Each number is 128 + 24 x the weight over its row's rms, rounded and kept within 0 to 255. Layers, rows and columns count from 0. Numbers have three digits each. The size before them is the row's rms in percent of the matrix's.

# layer 5 MLP down (transposed), 1792x448, rms 0.124, rows 642-704, columns 336-447
102:141161112167127127131139135117127123157127104152157104110120112121139157117098080170130143128096135155113170108147128164109158089117107137111142162162157195165130097091087187140144106106120111156171124127155096103112117125108141137095122111155089151204145120127120131140147127138143110151106132144143122085098131154119167120151131158162
107:153090094138175126178109125132162125131138149120175179111125087101110094133108195149124148155133110160108150121131088128150138104144144159121132138105118130139121142130137135133098112137134126186112127118130127113150139128095100104120136105136178095072148096120150093152166114127121107083119086141134138135089141140078141118129111169097
100:126147104112126135149115189146139130070105147125091174085148165101135141141106103164135109129115119104146170117116151104125153144144116079137143142124091118129139167083162122138115126099132124124104119128163148126134105098146119158140112173135160139118134142151080139091111054137107097114157105136127182123130152120121123113137138141155
111:113114160121097126111071163131114123103127102102162142133149120149127128106116147129132101091087125115124122113121155108127116118087182139142112147108083153091121140172121110167124154144163125118129152085126155115147094129166131146147131132125125194121125082114140119134102158102182164090129125164151155130119103132123117105169094141158
098:109127115161092055148141132081158154164136131090142089093121152126095135122102144123117130109154137157091087110086143144131134188128111125132109101121131091084128148089122119121126129154126103129122118085102143097150131113106149160139098131083150155148135099154147078134142125108125129128147106105095120082128131126130086104176160142062
095:112184153104114111132098136148120138119169135132123082115120112159088107149157145115144108135140087105169113164135098124139145140137160097129091088113119114128170111132133129094111124146134123135146171118149106142106166157125116134103143083113166173127191126106118142148151143149179126098136129108150137123137115129102093142135134158102
095:131118147084099084139113136139120099119171152165151117138109165115132107090097142148150178154121079093138130129122122152123110104146144135150106122135115128117135141074128121118099099165141143095148108120150155102110100122145139143093087157134114112145125112124107121116130117157106177135143113167118107149108184136146156126098094124063
102:171143118158132134137128147134148073146134103148085139094139114148145158125105129134119110123116123088130091107101142159166109107142112118134107104106126103104162132111171122082102120153123131095131118091131102117144114147129121108120114131104145136130129137150121138152130147072084107118109152146101135163089172153137120128159126111093
100:108119133120162170151088112129102144163145123148150097144115136134146128108118151147135144147130098119088116159145105145126123100119088135134126110123140126094115131089107103159105136101151147137144140099136136096133135113123118129153114114177081161157116130112140145087131102161122112135178140149121123136128175129098141076112157138137
089:146140136156141104077117118151121108090076080102109139112093122152103126109166147130148133111138132142169083114156147125102105080153137106111148138128086152146157114117100077161089125138134160137116122108108118133148150133096122127118080148114136126173127087125138163112090176151131103064171138125116117150137115130119120125122143137141
105:123113151091120131088140141081079142139133140070145061105137152109118111132137132134190110148156140142150140111169122139125107142106154130165129141139095125111161151161158127154120140133116121180146153193127113136152130150090140175111131124105144086144142104129120157107162168148090130154125140158126156079110142132117177154150136145150
099:115159137068166130126099107098162128153088151132144097109120140119119151136072124106162115133158104115136142120116120126115114115129109107148189117144109144103089112108105119153154168133134120116125119141148121145136121149143130153118115146166154154137165134121145105116125120109171150102139155130093122067148130116164122130118127094168
097:152111125146129132128137113105175127155157135116122086085138119111081108096058124137140129117177103106119138105150115130135143157148141139113093133132118105157145130103119121108110115115119142127153152096090159123101094141151103168109171125131149147107119129123159149159150152162132104146170134134103155111122082130118138136103082167153
103:151132151152105116084094101130115145156169100112145108125095086146114153116120131163154187146098114117139111175151097151089106127161079137101130123114145153121139113173107100079116134131119102122172094119152169136089154132123123119166131134140150096129177125114114157094146159111096111132141097151085128109155052120080118115101113134136
098:123118106138110156119082118164196113114151123107135102141126106096137110152119159117136106106127102134085135105132079131174144123116126133121109133174139106122192068148146160131131153123127132103115156156119107130171174083096089093144155171115110132130137135105128105111133119122137119101111137105107114177086106151144103118122101159132
103:112110102118142091140108143133148084148060122118151132174137118125126128101184133172129170160147105102154153104126116162078113145132084141112155134157122104058121189102172115118133151112133126103140116127099106183118134121162148121115188087134119067166070164122151123138110107120149102184127110135110119124147102157138131135105111170137
094:141141150096124132075085141155114123107117109116091117153133110146147104160174156100137117131116139129144108128113126130113160136151111091115145186135150116107156140126115089094154104124103137096173134165150132123158168149079110161075076132133115106127125100097138120178125120115105131139148125126129125159112137146102124154143153124100
095:135097150096114110106123101146074127128130146128126132154161099136183080161146108149138152116140150156113093150076141143117149156091155097115134117141080132145136114096131093132125121159128151151144127138130117137110164119120102161119155136128118103121082088087170167155144153135096126110177156118130143121101098125133141130124110136103
102:165113128140135099104104166127149141114096149157120160103110066106183157132128113114071116103106115086087156108135106134109118141128105113135154113145101115134094125131121130148183138093185134118144118148119138106112106133157122130140130115064092162139122101129158122152138126106109147101108148098155111156101110153144184080103127133143
102:157111069101198114143125110143134177125164103153093152150126129141131151101126125103140175154117120110170113105090149133155108160109111091140094138132089088085097158128135096156185122160107093129108108149134140147145120097115125096157154118143176147093151142118160131115167134134092097117108122084141154126082128138125134112118087144138
107:148129138128139137108132120117097117131089100071155130138148122172148140109105132124142158135123197143175140089125145107097133099112117123121105174126107143128140132132115108134124129125130093112133131123145154131159125110131123110127127134105120113101154144133129146153123099100167117088104158143105145102090126146187138112128156104103
085:104117079131106129131117103149100142130112125141119123108128126071169113159174136129159112159179133151079117146140117146122120112113086150162169096121149113123112119092113134123155160118155115069151133136157123121136119122157133123104126141151135135143155117095139139113111133151104122102095097146132103126164128123155171120140111085099
103:136129125148140134146104104103162154137156096161120130143179133147119120118067124147158152116122121125138134137098110134149137098138105125145148113138157187083099148130152143176145132149147139104091109163194134163144144143124157156108067122151145144164156069122102127090128134132120106146117122121118106122108093165116159110116116112126
090:111100093145132103115166132151156124124168084156101118093128134131094147158143124074153134161129122162130116091167153098159113149135070137125166181131118094145150134116083123085097111137125083139134128102158140122162119137115139135097092152134099124083142151126135097132127135149115158065118150115127106096154120133097113149138172111150
090:078135106142105116136094130135152096131105133130114142119117122116101141115140127104129109151135108146161151121122098108124117178106118103135101116123142103131155105077116163134110170147153135105123122101146116097111133112114119143106152110138119116135112170191125098108132112104132145153141108149134112157108127088166126133137104126120
094:131164107149122132132111109128152104123107138107116101186110096138089128128125154093110121150146099162108108101127146141142106124133126132129137144182083123153153154127087091130105145113149138103129120104162111129108123088125135121103159114129136094138166093119132126121142087090128095184094094117148134131121127088167100140125098099119
100:086141115092118075105123134178105106143170122113054113135149156132107136112133127117133155105146116151151124154092085081148135104101083134152157100134131098163153085104125138141099130112148157158124124135098138116163103146160131118146081109129127138114135103108083137141128155099145121159103127104120151142122164141145131107129170106163
099:094085138133134128143173142139130152135173147111103115108113150140120144143130112107076107088146134136114123156151130114133105117110145144098119116133157096190100166149106120125110124071121108123088103110101061165142115094125120133112078123143111120136097121143101151124126168142127139133156161105141174113089152150113149127099150156119
094:110119137150119082146128144170104133120130146119130103110157133132118115081100118054115194144130164126143102106088186127126145124109156118134166133127109137113128096105141169122123104164068088099123129129149164139119141146085136119115114162147114124150139088123126164083120109187106146136144124124116106167072134122132100124088127161131
099:144070100127097131141117134108152108093100153091118135111151148100155104118148125171162106170131117102116164196087151129131128098137105145162103100164117124117132125170139150155138125100172140135124065156105168117115140111121152120107117132134150163176142093091098148172119112127138132118150152093098131126101142146140140149121132106114
094:094135134147122087079129110144103094120146145104153099172153148134120151089155143131086096157153129146118137111070164104123099122088176094138150117133112161124135086115147101137159146112176135151150148111083120158130120087115109135154121150144084156124119158089148130116095125145144128099098133080137148149141122145167106133151171101122
108:130140144186106137115154170111138158125112123107133110095119119125126128122068093102172104144160123128115124122147127147112132094084131139152131178097125118107126095160126130149140108142077155079114140091110138125169144124130105167110097111129082084119146104181141120130100112137130145155141127161142122110101151192208137124144137155127
094:128135114065113095174175101148117116122120108131156133127116131154133132116159139146140127119126137103102150116147140120148114145150095090141126127195137088181145125135127147119133083149120129128150139113149136156107139101092144159131153138149131133142110132163129108140158117105109121107154158147109108099138128164077150089092132127121
100:153134122104127139110120125137161147144159127119076158119125123128153114159145073134133117132117117120118114157194111141141114147139140103170150110145123154094174171127138129174159153121151100123190141109095150116117147121091099124122127149131127120134115140139080108138158147143133101121158108104127089133143110113140125079114115106125
093:116109108133139149134155108153140114113149133090107128153147101097173116132119142089112143118134107181134121143141096139097152075107145148124088120090173145139147113051097128135062129147140107121117114138158133125153169186136119098125138135113164138094118131122125141124097139162095133150160122119136108113090144099139161131110147119110
099:147069189070104148076104109092109163122163163110117130126145118129109155128129105152129100132073109129138156132105146107098189140148112156124128121122129108112116128107144117094138130131122090131107142128155179125129105138146167136123140165135099146140145142142153116104131138139091106118110151154122109098153104104119114126162138108096
126:118117113133132100105135098119136134159097137123102156075161114093109150139152127143172064136134151126125151129115109117097138127116073111140103112147140110134094142150102149146136134129176151158151136128153109100123104133131111120097122150103142093133154142138140155129084112075104105144068114204154133118153172124114139112127124143123
096:169124129140119176129084124101136138139177136148126138100131142079129132126118135120120137145110126162103135126141124106132143143186088142135091102143110096097105106128119147092137168162115174109143122097131143174124125132106139121099141142158152145137108110125139108166084105154127080097150172136105147165135112138118120119170115121116
093:104100139162142128167105167157125169147126142118131081142104101091147160090171128136142159097129130128103130119161130111137132127125130126116122134096139127080134079139120155173144117113180100102105112153142098131120162095088098107147127164095140139125174151112125120122175143131128143123146095124115164139167102158127138133118119147154
101:128112108116154100128110121156176085166133113131143141099150122126147112093091139146149095115135120142110162113133168141177132116112170150114121184113122142116148160123120122132138065156105107113094092143112128117120126097134108083089158174118100115172161116130125074139101147139121111139104102088120147096113135141111134162157120109144
100:165136131125101124187134135119111191136163096153133151114116124111118091152105146097137146149112108122132190178153095139123174119097127196149137138118150111146086145168139134128122115117147108154101155179103111089128117140131102150131142160109128099128127089116153106212120132088153126117114117110105165121106129110116145082089126123159
115:127137105072147141145068123153067169117169132092124130164072145135121122146118113119122172140146102131156115120123141134130145140087150127124087155125122100145118158161130129122125147065141098162140141136139125133162099149150116076132107115152127122128126125096143139127170158132134139138149122111119146114146111134144147103128142132122
100:186104123130128151118165113133119134105131128109090152143129111150129138138091142116152130131116145140144134162151086177080105116081131102126113105134103119172123171102128110137107148107077156139107106142137135132175111113129110145093110130105161134114167083146133121128132125169138091106169128136150118121132149112116120095139105140125
097:157124150119182165119231100095115124143122109144111126170094148108100174119127075109183126138154133169129119134126156083121141134181134160121145146106150146118112135150161151135073112126115123139095099112112139155145139147115098113117136122139148119133106137141117134152111091132172113156138141110171077114126107130095142147143113119167
097:135089142149132086122052132133166166113146103147119120162096144132143139133102151122131169124071121172156114114119113087106123158135101151113131142107109159067151114141090163109144131139112113085140140110127129130123111131105115149129111130118147124196143141149149132112137104171118164147114143153143113118117128136141150156137119158141
096:125131103139137077111146139093133150122108093136087103137113100152139140095115085153115133141130123143134125115121165082129137106148146100073124144161138139107121146147170126119146109104125100108132116130132125103112118129137108168174111151144102155148147130091118124120125118163167139122133123142151123150129167095137130145122177144166
101:076151158127174136113108113059128117169133155105096111095157137135116068151153084108087136126167169116109136137098117096161066155184149100087150117137139121126112133163130118148129116152131107137164147136155106167113117122113116140121143077128173120120129168114123140124160139135173088128139127151114115135129141162178102122147143142146
108:133165136114152128120112125133139186124134127125149104167117160156094113140135138158101146140152099155118122156087118137108137123127116141133162173121124128107136155094112148144154143136125134117156147098130151101150109119143109103162108096096090118146157146130078145130135097150111119109141138133111111131112129113123155136149176110126
105:148099141168115125126110164109088096106161133099118120146093096113084119112138146127147119109131141157135110152138133158115144075153135161131119130145116176157145152137112124130158098089097069098145138143090149135153112110125143138163111076141112112154140129132130101137089182106117154134099120124117114112129107132137138135179178145138
096:153115135108119182125121130106128088143153121120128089157114147100115124157165105164140141108116084135097161100123124142136104152150132104161125075113140100149133151159097159167157172137119102146135162146151142169165151094165117127108138078133132146110177112108121102146116137149189144154103122144135120115146122121172160132133164141097
097:154101131137092136118119183134133129147139116131137111137150147157127122084142088131157145143106107105125140167122153103142129120152101092156074103131139109108113138114144097126160072130102105121139126144104106108150124148152167136139094124136108125117100125075122146172108135128125126189133116135112128168124141114113094133125106169096
111:087151125105082143123134150134118124116102173132106113110111096125120124142160119140117142145121140115117136158108144100105105154187089126150129144137124145117102138108105113146125152107110163129162143113102163152123113154084139136136118150139130099124116138131125122105144110138132130140155174135139132078139107097149138117149125140125
098:135121074149124081137162094145107139158121123129120183151144122129125138116110141113104127128160163091137185123141179139127107121082131092115130158134105130163092147158146090113127117128141134091107088105122115093142139106126134133117131107147128106088136105097136127110141115125109161102123079114109089136132142135142184120146096170113
099:130144130097158118146142123107102137143115163111123127125105154142101123131134128159136132116102131128145105133130129125138149127152108150169165114140138140124112131172112117096136129134104139123151156125144106141154085125118146114109155130097137130139117151107133186168164150166116127153175138137127070162159154167116096114121120097140
092:150090119139100140139105102080162100118126114139127117111153136077120155132122121099089149119129096140104118115120144129114136169140129127155175129083146117126171105139097140095119136163108156137129117098126154114147112116143170140144105102125144144140112111130135119161111108128106130133117130125116145083082166096091137136132138152165
100:136167114157146144133144146156120161121103123114148091129110129093078139172136135142133130163130140124127132107141142136090158148108135165151102121084095109159147094117087089140126156144138099112099149159146121080163148104110103152109093091130149119144152110153128152110149139113123110089114132171147121149125116118100173101095138173095
105:153167096179076109170126114148136140123140126095138108115125160118139152116139134144126127113135119127163134108097147115126154137120123165118135150097071123146147136152143164127095115112102143152155215112135097115115144125122092135146100123147125157106138140112121118151086106129098039142121129125113128149147106123133157140127147126104
125:127117118152108158143058101173165109125119154135151102126178125118100117141154167124096141128121095169150130136131128101141088116138122152114129125104129134147136116101097103167118150168090091194156100121080122156104130141090140100126149145154090128139095107143109106086141097127135125104133093087108112126112104136165093168113094096131
107:121097084142103139124099156112152139098136074117154114145122144079127105134138145123128131123110120132177143137127139096167174184097131133110146133106136054123123116085142131136150134134083127120101113114146102129130140159116117119112138124119158108134147149117077145158119071146092146128156123151162164140113125143116127115150142145137
100:110109176077131156092119116138117146117158147156149144115134131130109130127142162125140130140141149094127134104136140124107070176113145144149139092168127144126140146148130098109137140082106115154171120146103118140128153126109140169120127132134150132175125155103090097156098157084154115114133108093105132116088170096102103157070108096123
111:115129132087065106120129160125129111213148096097169097175135151183134144112114111149104153094102131139099158131135097155119111090141137105149114141135151110109107127113116163117149153143136114168121141111139151153165135150123109097119155163159118135167135160126169120153125096161136146147143189134093105156119149127115108089160117097118
096:128127125109153139092127119117166108119131099125119132120123136139146150158126127119103137078132136123140127144087135087105180140147141118116140149126112178154097154149097143176118115120156141129170111151157129089174131140158134177119140130112108141152109142149161117102087123132052133175137108088135141158113100101166135171121130131146
098:124160111147155114133099145160124125114111110141130121119139138156117143149109139133147138119108131134093160137121150125148181113116144166064164112117105131146093088077186138122167103114121111114113125149164078084139138116098117096118077138177164109123128118152104115111154080099146127100161084096105125123134161137118121137086145143102
# layer 5 MLP up, 1792x448, rms 0.162, rows 643-704, columns 336-447
102:134160200149116087145104181140117154135141088142106151131115141126109096119146139142152139102148124145142124158166139084149125168160119102073109100170104095163098138089123104159094115118102137126149138115149142143142134142120150126113129131144179160109098127138111141180136126100099135146118106171159122133141129115096133107128120135142
098:112141115159116148134130143130128111121147104153156127155130151113122109143115069108109154145097094143124098136134133113130159121126153165160130127131123084147119143135109142132131123149131110132138170123177108101115177120107136117108143173126152178119111133112138124128101185140166197126149138189132149152130157100098117137088159110102
106:124125120084110118123143124108108130089134108135158129130101128097089099136128171109113152154159094112124113094145132185154137089118154104136147088110090163111169110123114153100121110153112124140132105184127111095103113124096108106115102133121112155128172103093138079120128144162073137101063130107145145152154102162128118121127091153113
098:156119140167136114210119136170115139127163133126100106174150148114082123091130135155132130136142108128110198118121163107171143111116128159112118077124150156198093117127140140125109145088084132123147109109080115130140107097115107133117126118139120156103148112100123092112164121101114174156163109129163130152108124132089122126129137141128
098:175093079131137111106118081132119111136117064136168163148133135124147101111127150118098146089135160089091134127093151139141128064117175148131173145125173126151119119125132137156144118147139115118095117110087110143150082120084102120115116142140081159140096103103171192138105144117124163108128161128132144094127115131160106120132162098116
096:129124129109153140131118124102134146136103158160124074122077144146155147116110161167097098168137084121087117172167144130131124145145153106151132142133133147121162121108128144181110130148182115141129115154160132143101106094104122088114134097109140072122116130136088119124090137145113134167098166112122118157111186150142117123119126154068
101:098123116139114108137126111132142092131130140111132121127111070131143141121131152107123129136113141143154131151108175118127123152110084132115087147091112153177127132136094138134111139105145115090108116139129122138130133117166152108139139135147149125103135120111124098105157094133134117085138141168117141093152128095124130093161200089125
098:121127130123135127168120101136101149151149160114134104153182130148165148138133126101098154137134157150159151153146164150139137120137096097119111126143092110107086103125144102150127117115158143112108150137105131126128057131123134127138153131109137111118114134098121139152078136129138149150129115146116095152110140141119134121142124133123
096:137105146121134141120114159134131128133115089123089128116125106120150166119137106112100152118155113133091117135121147113167158148124129129136167092157137115141098149147087133125148132120129117144140109120139119090099114134139130159097142104137111159140145131128105095142170142108136138141096157095105133075125141104128113142149142125122
105:123148126117144119115131125141092112112138134147121136140133104113156117147085141160104150100118119158113120120156102112136112154134092118081088126108093116095099125134141113151130125165144141109115144096193120141144112109153137105173148138119194127138121139093164099087105132141098152127109136113129173118104127119071149144121127116092
103:124140130142115116165098128106130161120129128135129131174120127092166115109136144146113121103177153108106137138137126150122138153157125120130133166157126133174145130131115111108152141165133107131062122142147099149149107148131110112134149119146142152108159109076136158073120134123095107159127128081103161106120109150126119125105103162105
101:135047085117140129136119137122126136127112119097137142128140147127140112136114131116153141169112140120102126137129096136129090143151192145112138091118115106122099079128104123157115158098143152128120130147115108100143169136121165091155122142070077130124106109155113115114113142157064147141136152153123114170118139144111099135152089108133
101:103132123124075143134145111145125086113108101139131117159111130120114124128128079136102153129154109153143173156120120111143121103127187183175151100133111142142141063110146134096152102102123144099124115124143117092150125097134141127115093086193082132135160134131099101111097136103112119123114131121166150139128067112142147051110167158159
100:070138150124132132083105125116095101146116117146107154119085122150116164118142127104113109161088142101157130113126192126103141111126118182144110117152140126102110108142120112110160113087147164136151128092075136126135094080130151104115098126164160129140112143088127128092151102157087110153129169169108181108131095150135129091125166125132
101:103113131080137168122135148148144111099114105126179155167148112180143107163170125095138164150117129126132091095140159159126065128138172138134112095108139094134095138121151116138107122085130159122099130140124154131115126145097108147135086107133142158144093105117161135100123099123124118114106101132117102086135110153141112132126108150106
095:108153109103119117094140151117093142130129133088117131153158104155126109082139141126185080118128170151085115138124139140160141121104091103128068148095159101129144134129162091114107103116083102139129109115145130154090149124112171125174130116112134160129147124146146154124120087117131116145130153109168102112145175142165146151136119099194
100:136169157116129110171126149106133143124093081161117145101131197081113184090123112132120112159139160138091136146104135164113102124124087150172107100101151147138126116122103140133128120132150063126102126146133131138088116146128158086142112111156125107131115128110128120098119117140149127115117079129141159087120126148152104131116103118137
103:097115114145104165076113135110109161136129147128141164148160114103137158100118100141137126143115157135144125164161142184161180127166078108164113099109105164116136106105113160105110115126126101148132088157105136125117123123073151144154108136154174150107129158136136142152111122146136119165139128118134151144125111122128134136136115161116
102:144094137140158140135115155151133145088133100111151099160122159114110136135132145129133122112118119152122105094130097127139147145113116148117146145106152137176113136131162098143110128089148136141173134083138105130109144128129129123153095090099123128118160119135108186083166121098098153105118168160115106147085095156132118108136147160137
106:132092120110081145138142134125143070139126146138143108154141128124109115123125109155088107147102157119098124145093168184135156163101101179117130118118176108127095090100140145104136100109080122126094134110092116140158121117133118106148112138178120135105131194143108163093127154144119147126095121115099124117124112170152111107106123098126
092:146147160123144155134065179112119086102131151124139102158099126114144114134134122117151184119106147148147075144131141113110139123171119169161092178130101163130116141134120105144113119157126146132143115132052129138133128151144106102154106101168112114134160110143144130100190137139158135157138105149186155100095116159118123126108113128141
098:166128138155139114139124103168124115126111107092133099135104138096146124128138138110153142138104138123135171125140135102159117153123104104108108151142124067168104165109133124120128098108124176126128160135104119119126129100143127136129191154105134098150125150145156154132120100141091149146114087116113186130118143115112100084175180128106
087:110179144127139092136099126108124151091130139132103101095120167097128101123115113132131132128107096149120121124098115158133148125137127138125135180135122136117114151098147123125115196158156142096093139160154120097158081093152141112142106126106086153152111157140162104097119117125134097138117132090097153100142122085134087086125121111126
093:175150104159098162114139163116138130084137154101144095102091116142111104101116146115156143109112129117142113165139116104116162130163161169129106138131093124130091105141152129173141094127108135158102133153121123097112167143128104139142134134122154108146133149148135150152117141109114094123135129153158121125138149137111105192122133159145
095:121105141098114148139095159095114159152177163114142170141143184151143116118167134136109060110087128132119097138145133119134127127109129166126137124157133102083131160129172131170153104075122122134163174093140134122146150091133128129120141116114129121145130156139136097152123141135111138123125149106139113086141127145145154118088123145151
096:159096080104104124125122155136126114137156152133141074132094092125138138133128095125163116099153151130113119118150091123070154119125099124129154105097095138182118097122147136150123103108166119132142109141152123159122117089182156100140105096178137134159123107129157090113119130161140093096150128123111136120115097127089126143129147144104
103:108126123112137120099123159098161120159111121150099112119113164117152146131162116115119114099154127105106140125126146147091145160097147134098157139089154129138113127074177166140117130141132136161127128104115096106085123143099120105151094156157079169126113127154150143074120138101087117150112124159110128142153156090151132092126134167125
097:119119129089138154118153167138109095137104120145094147206118097115118104120119185119121153109147102109107099157164128154150121129129090163161111106127141141129088135157151138153126197114122125131135165119126180134143141168132105132136178142160135137089122098085137148161142114063166111117147091114144098122142102137153150141134141128108
101:099151130072124147087074087176092167115122117140153104172118149123121151127103150165086142131113126103062152164143150127144144120105137077106127121135131126149114137122139089143136102104163149140137097142131134098111154130159128121133154097169170147134110125122088144105175138125133099147139118131081121183082114146091115106160142127142
098:112098137150118169170130127163112128153116124109114161154168094122130101117107129128126177048140136093114114150154136117126136130103129114104155158127157167134144169116140129133123138110146135131151090129164117136147108099128133142129124149121119118138126102132127111148124120173122130119157145100146092126175126106138138147188119144129
111:123105166180115138100123110121178120110084030109145161127096145111135157148135120111140154109113143156145068164123115141149167098127108130149122138131148134111153142127136169111138174150146157135138161116155089098117119140104126094098176150100129116128123082150130147152108119099130099119119114163176098139096100172092134092117110133113
092:089124113119152120125150084109144128147121127114154067136123132128085130132133151122144131111159163132153103118121115168098123120097110180125126141135168107078153121096177131118158146095122131087130098130130123081125115138132076169144136078134128066086097138104113158128120098141159134098143139149155105154113122114181111106131167166084
101:050124139107137116145182061129122138127126128103123112116169119141121122122085120107082125124160123095079101123100089120124135115138149113156102113145085084154096130087165131116144110126160134106151118132143105121141100140105078100076145126177177101111171144133074160177124127125176087094111146113105133142151111127148155124134129136163
096:120127083101153120102141133137132116168147144142133151104152101145078144131154134142118121158147173124126127111145152190127120071138178122094125141129139110157135132073149127144104070086126141135098103135108167151115163106134060137120124092121133112111142165135114124092139112135148152106164114123109144101144123120122150115109132122139
097:158146106093153154118163175122108140081115120113154110136124119138069141114167128168143139176111122087091078144106089133106094171136120152118124113128118100070141128132131110127160087131113131150114142109101123097105112153102128154097161126163147103088110091120127141172121163130160137131147137131132136150142085125118117089151108124125
118:160110122145102078115141110139070111114089138118133131125143146160145129130111160118169145135123128114100145167141149120116097150124110138162101069140144170160127111091055153145110113107125119123101118141120131141102131146106163144130124182076138115157135096142117109108132078075160097132111102134141111188097104081094112126105134154112
102:094100086123092169126180101192121127083135120104132133173125088140133085114126063131096129136138123126172160159172142125108147134147160125158113109155113097116152102143134141098115116154107085098126100108124159169151089157103122149109128130149138183127096153143135126142119113142086119111128126095129110149133138141130121132106124134106
097:111126118176076117109160110147100114190117146194103161152114152126132158130125143138107174111138154092126121120132144128130142152161170126172125165148153109133127118133129089105084161161118100139164121109136142082156080130150107128116110141134087128141108141145119172117111096121143147125113131123055095114140094091144092128129151110138
105:169168110166118143152153141157128117142114131142106135142116068106121100123156147135143116103136137134132098132130139135112133151111136167094120128101137181115142145119146126158115097105117113113132157129169130115104144141124152117145146127135148119112135203130110128149105160088149187176114085114120111120170122137126134092104134181140
099:164144147157136123129110117139158120129127154155126100127162135114177147124124144116141134102151142113169114153128122187141144144114086126143157112138125153155104108125149101151131117093167143072129169155103103141104146147119117149105144117162108117130116118117140120063149174105091118166147076119164074143152118093108100105095166126159
109:143149117157107142142120120125136140142103093139123116182118158129147162132167099110139158137115170133147134126142107161099154105139118072140118123097120138154136111147120125090128128111142142119132143123172175133149097113136137103149157081162117160177118151137118122108164123120128130082112160167095164139123072100156070142101154124159
101:149137134113148099125097127119097171120112073118155107101174086131117133123125125116119190098104103143181133148156158141116146184151094126130150094147171122151096158111131134158179132142129128114078116069152099116126103136134151108129114161118112124135121085155111170141160137103122107108099163111178180137102115136145140161176135167152
097:132058157109131094101160146062134110176143109101141138110117110145117097129127116092123118119079152147070140110131127095110096148144084121128150113147190142117159116121128126106132125107109110112122062122166163115105131149108118131142161118097104167136086134129125117149140127152153140154120136098130127105130153177136146163134132064109
096:098137113083116116123124121114086130154097121146123153150090169088129127114153119111119162069093132094113145111149189154124075135159136098129110154113145151125126142128127128121121122118181126186124130096113127118090131139161165119111125150083084113109124128113107102125123109135147165200110096138107077106107121173151079107115173094089
103:128160136110110133131174097137098103087094100131111149117146166065142099129120104150136097080111132116104108116146131149100154130120121110127183133116113141147174125096122118129129103131102114179122175130136149125119136151119123100176135136100124142146158116159148091115155106163116136119140061097070128114111123104114145092069127101148
101:078105143139103127111130142112107104073117138143105131161103124125153133152149166151129118119122157093151135136096125125151074142178113081148127135165126147122134125090117113121122128152120135128149114131153092091181108128125150154101134097123131148143127111130124109105186134123134077122116100144066176134136131168102128121145155123150
101:119125147116095120122132138163110163093094157138133186145156158119130122112141124150072152150132118110099119106149112145146198149144085150158126151113156153095102136138080126093142114128122129125132094077103075110149127170148117102127122115132128131128124135088168151126072166106129143145144145145119124090133161156150136147152134103130
105:145124151102065108160095133074164144064119128111115140144118137146166112140097153144094116167143125132098140136114156161143143116100108104147120091120152110112110161122127097167136097145129137097104120136165145106116151176101142104129107084166101119131138126191097157101095145108155142109140131133107127121124152123080132160152146129120
092:130141097122142101151099137147104154145110151176120144112162138200139092135117103116139165135110110112114123136132137095115092156147132112105055140116104175124132136136155088105104106068120142126070108119135145110151141142086173181110149135109157137139107161174125152123127115119125146132116154092143108177087129155184161134111135112118
097:120106144153100110122100169103133127137123147113111118169176181108136091080133127140100124153119089139200123159098121165103127083163095118109115130118106094076106109137140097109137083120135075107158153125094130121126130154158140119135202145127128107144141153103113101111124118144130134127108128126146138141162142094140127155114145152108
108:126117149108101122113139166104121102126145102144075090102131098148127142118125098114151159076127152135144116139112162176115097099152080088096124104150131092122154091146176089146118103098162097099146147106123143130122116098143128115087152131157100129143117102134102126145109126129151121139129105128135137152142103132156135090140108079174
095:157084125106099123135104121110172145133119175096160144149146112146160127152149149132092147088127106127140088109155090131181161086127129111126150070104192119169145150148121179129096136122138151132152167155141116162105152105111138116127128162111109152118144141151142099134093141115159102153130129099124118130123099134153090135123160135106
101:116100106110164123167145126117119154134131111142120165147158125127134145151115150156127117122142152149139153135104102162111149140114111189134134091145093089140137100121151157138125118103112143135165154146132103138157115112126121165115137115140146135138150165139166118159174070114135111149128159107099073120122146150160181145153160108130
094:154085138135125177128131134133145113101160123127109151113119122074088141110139167145147092127139125134177107115091155128153145136159100136117144180127104113114141108137131187130117154158132146105122154113109112111107110112138154100132104114156082165144116179162127170136138095137173148146107104134146103150143122097107115119150125116137
098:125164154155132161160133103135103105146131126139096112111135192123155163153138121144160144110124081111110069163075115148136146138131111114161105120153098140142094091125112163086149095117142141103164107125125106089095142116142149161124120177136130145107126119146116104130157118140159124173102128184185099132117141096080121143118103185125
107:116115127093129125148116109135120144153090124103118183166106153130194166156157133109106122110126166143080111153123111132129130138187096096137089114155134117118152114143150112168130151138160141109091145104118149127110160096137098146132125169129128144112126153071152089139106120141099138154144142158101140105137118148131128120146134146105
108:135141120116139144132139061122098116150125155122122131133157105102104177100136185132103162138126096127158131162139127146101095158094125116105127097105144144132160128128088149136135135184120102123117121125128111106150123109108114129123132151177088051134124116090083141093130175159126167154093124144093113138164113189148104153116104164133
100:107122114089114131118141133134099119109100117147129108156165133159092124129149140108104112100109117137136108101122106118133084132085118133146105075132102164178139135115094121094148130113132150081062115100100164110149126121137084139134182179122115115125090130120116121137120104167117113129145145111143123114117120131130168114126072132128
101:097132106149111095158143134189115141143108132117158120144109130158114121097148164154168110158142166110102157160154102148160130126147124117135135103142095146083164132065154086115179132079166145100092137114081107139090146114110132132141112125144159154129105187134111143151113170131126114079118082115144137105148116129087106129139141127113
104:079110126094129103117159129129120120114094088123172136138123140105119143139184185103138139168115128125116142148088137105123148137131150142141116095116143131132131117105107142099128156204125114136108138116132147148175117159110157126139128122152115117101115136117109166144113131140131156148137093112138107156151141141140153153137135143148
099:144144121122098153133154118140137174132160153131158106133150127143125133116125151166118137122088142131106149126096167132119075112177115133151130135157127108137102119086119082146164155124180092121168155148157094141170136135125093092157139099142139126125120109134096099167145088116124122172172173115126093143114133146148106109103124147100
101:176109111122070137149124164064141121103071138123115131145146130110106139156136107077140114112157113148095111076144129134145114153164147134106133149152138164162137127131136130128103106128142108182136147132096131087128118112120120123150099111127113133102119113122100093147153122107132169114076134143135089110184118128129145113104154123171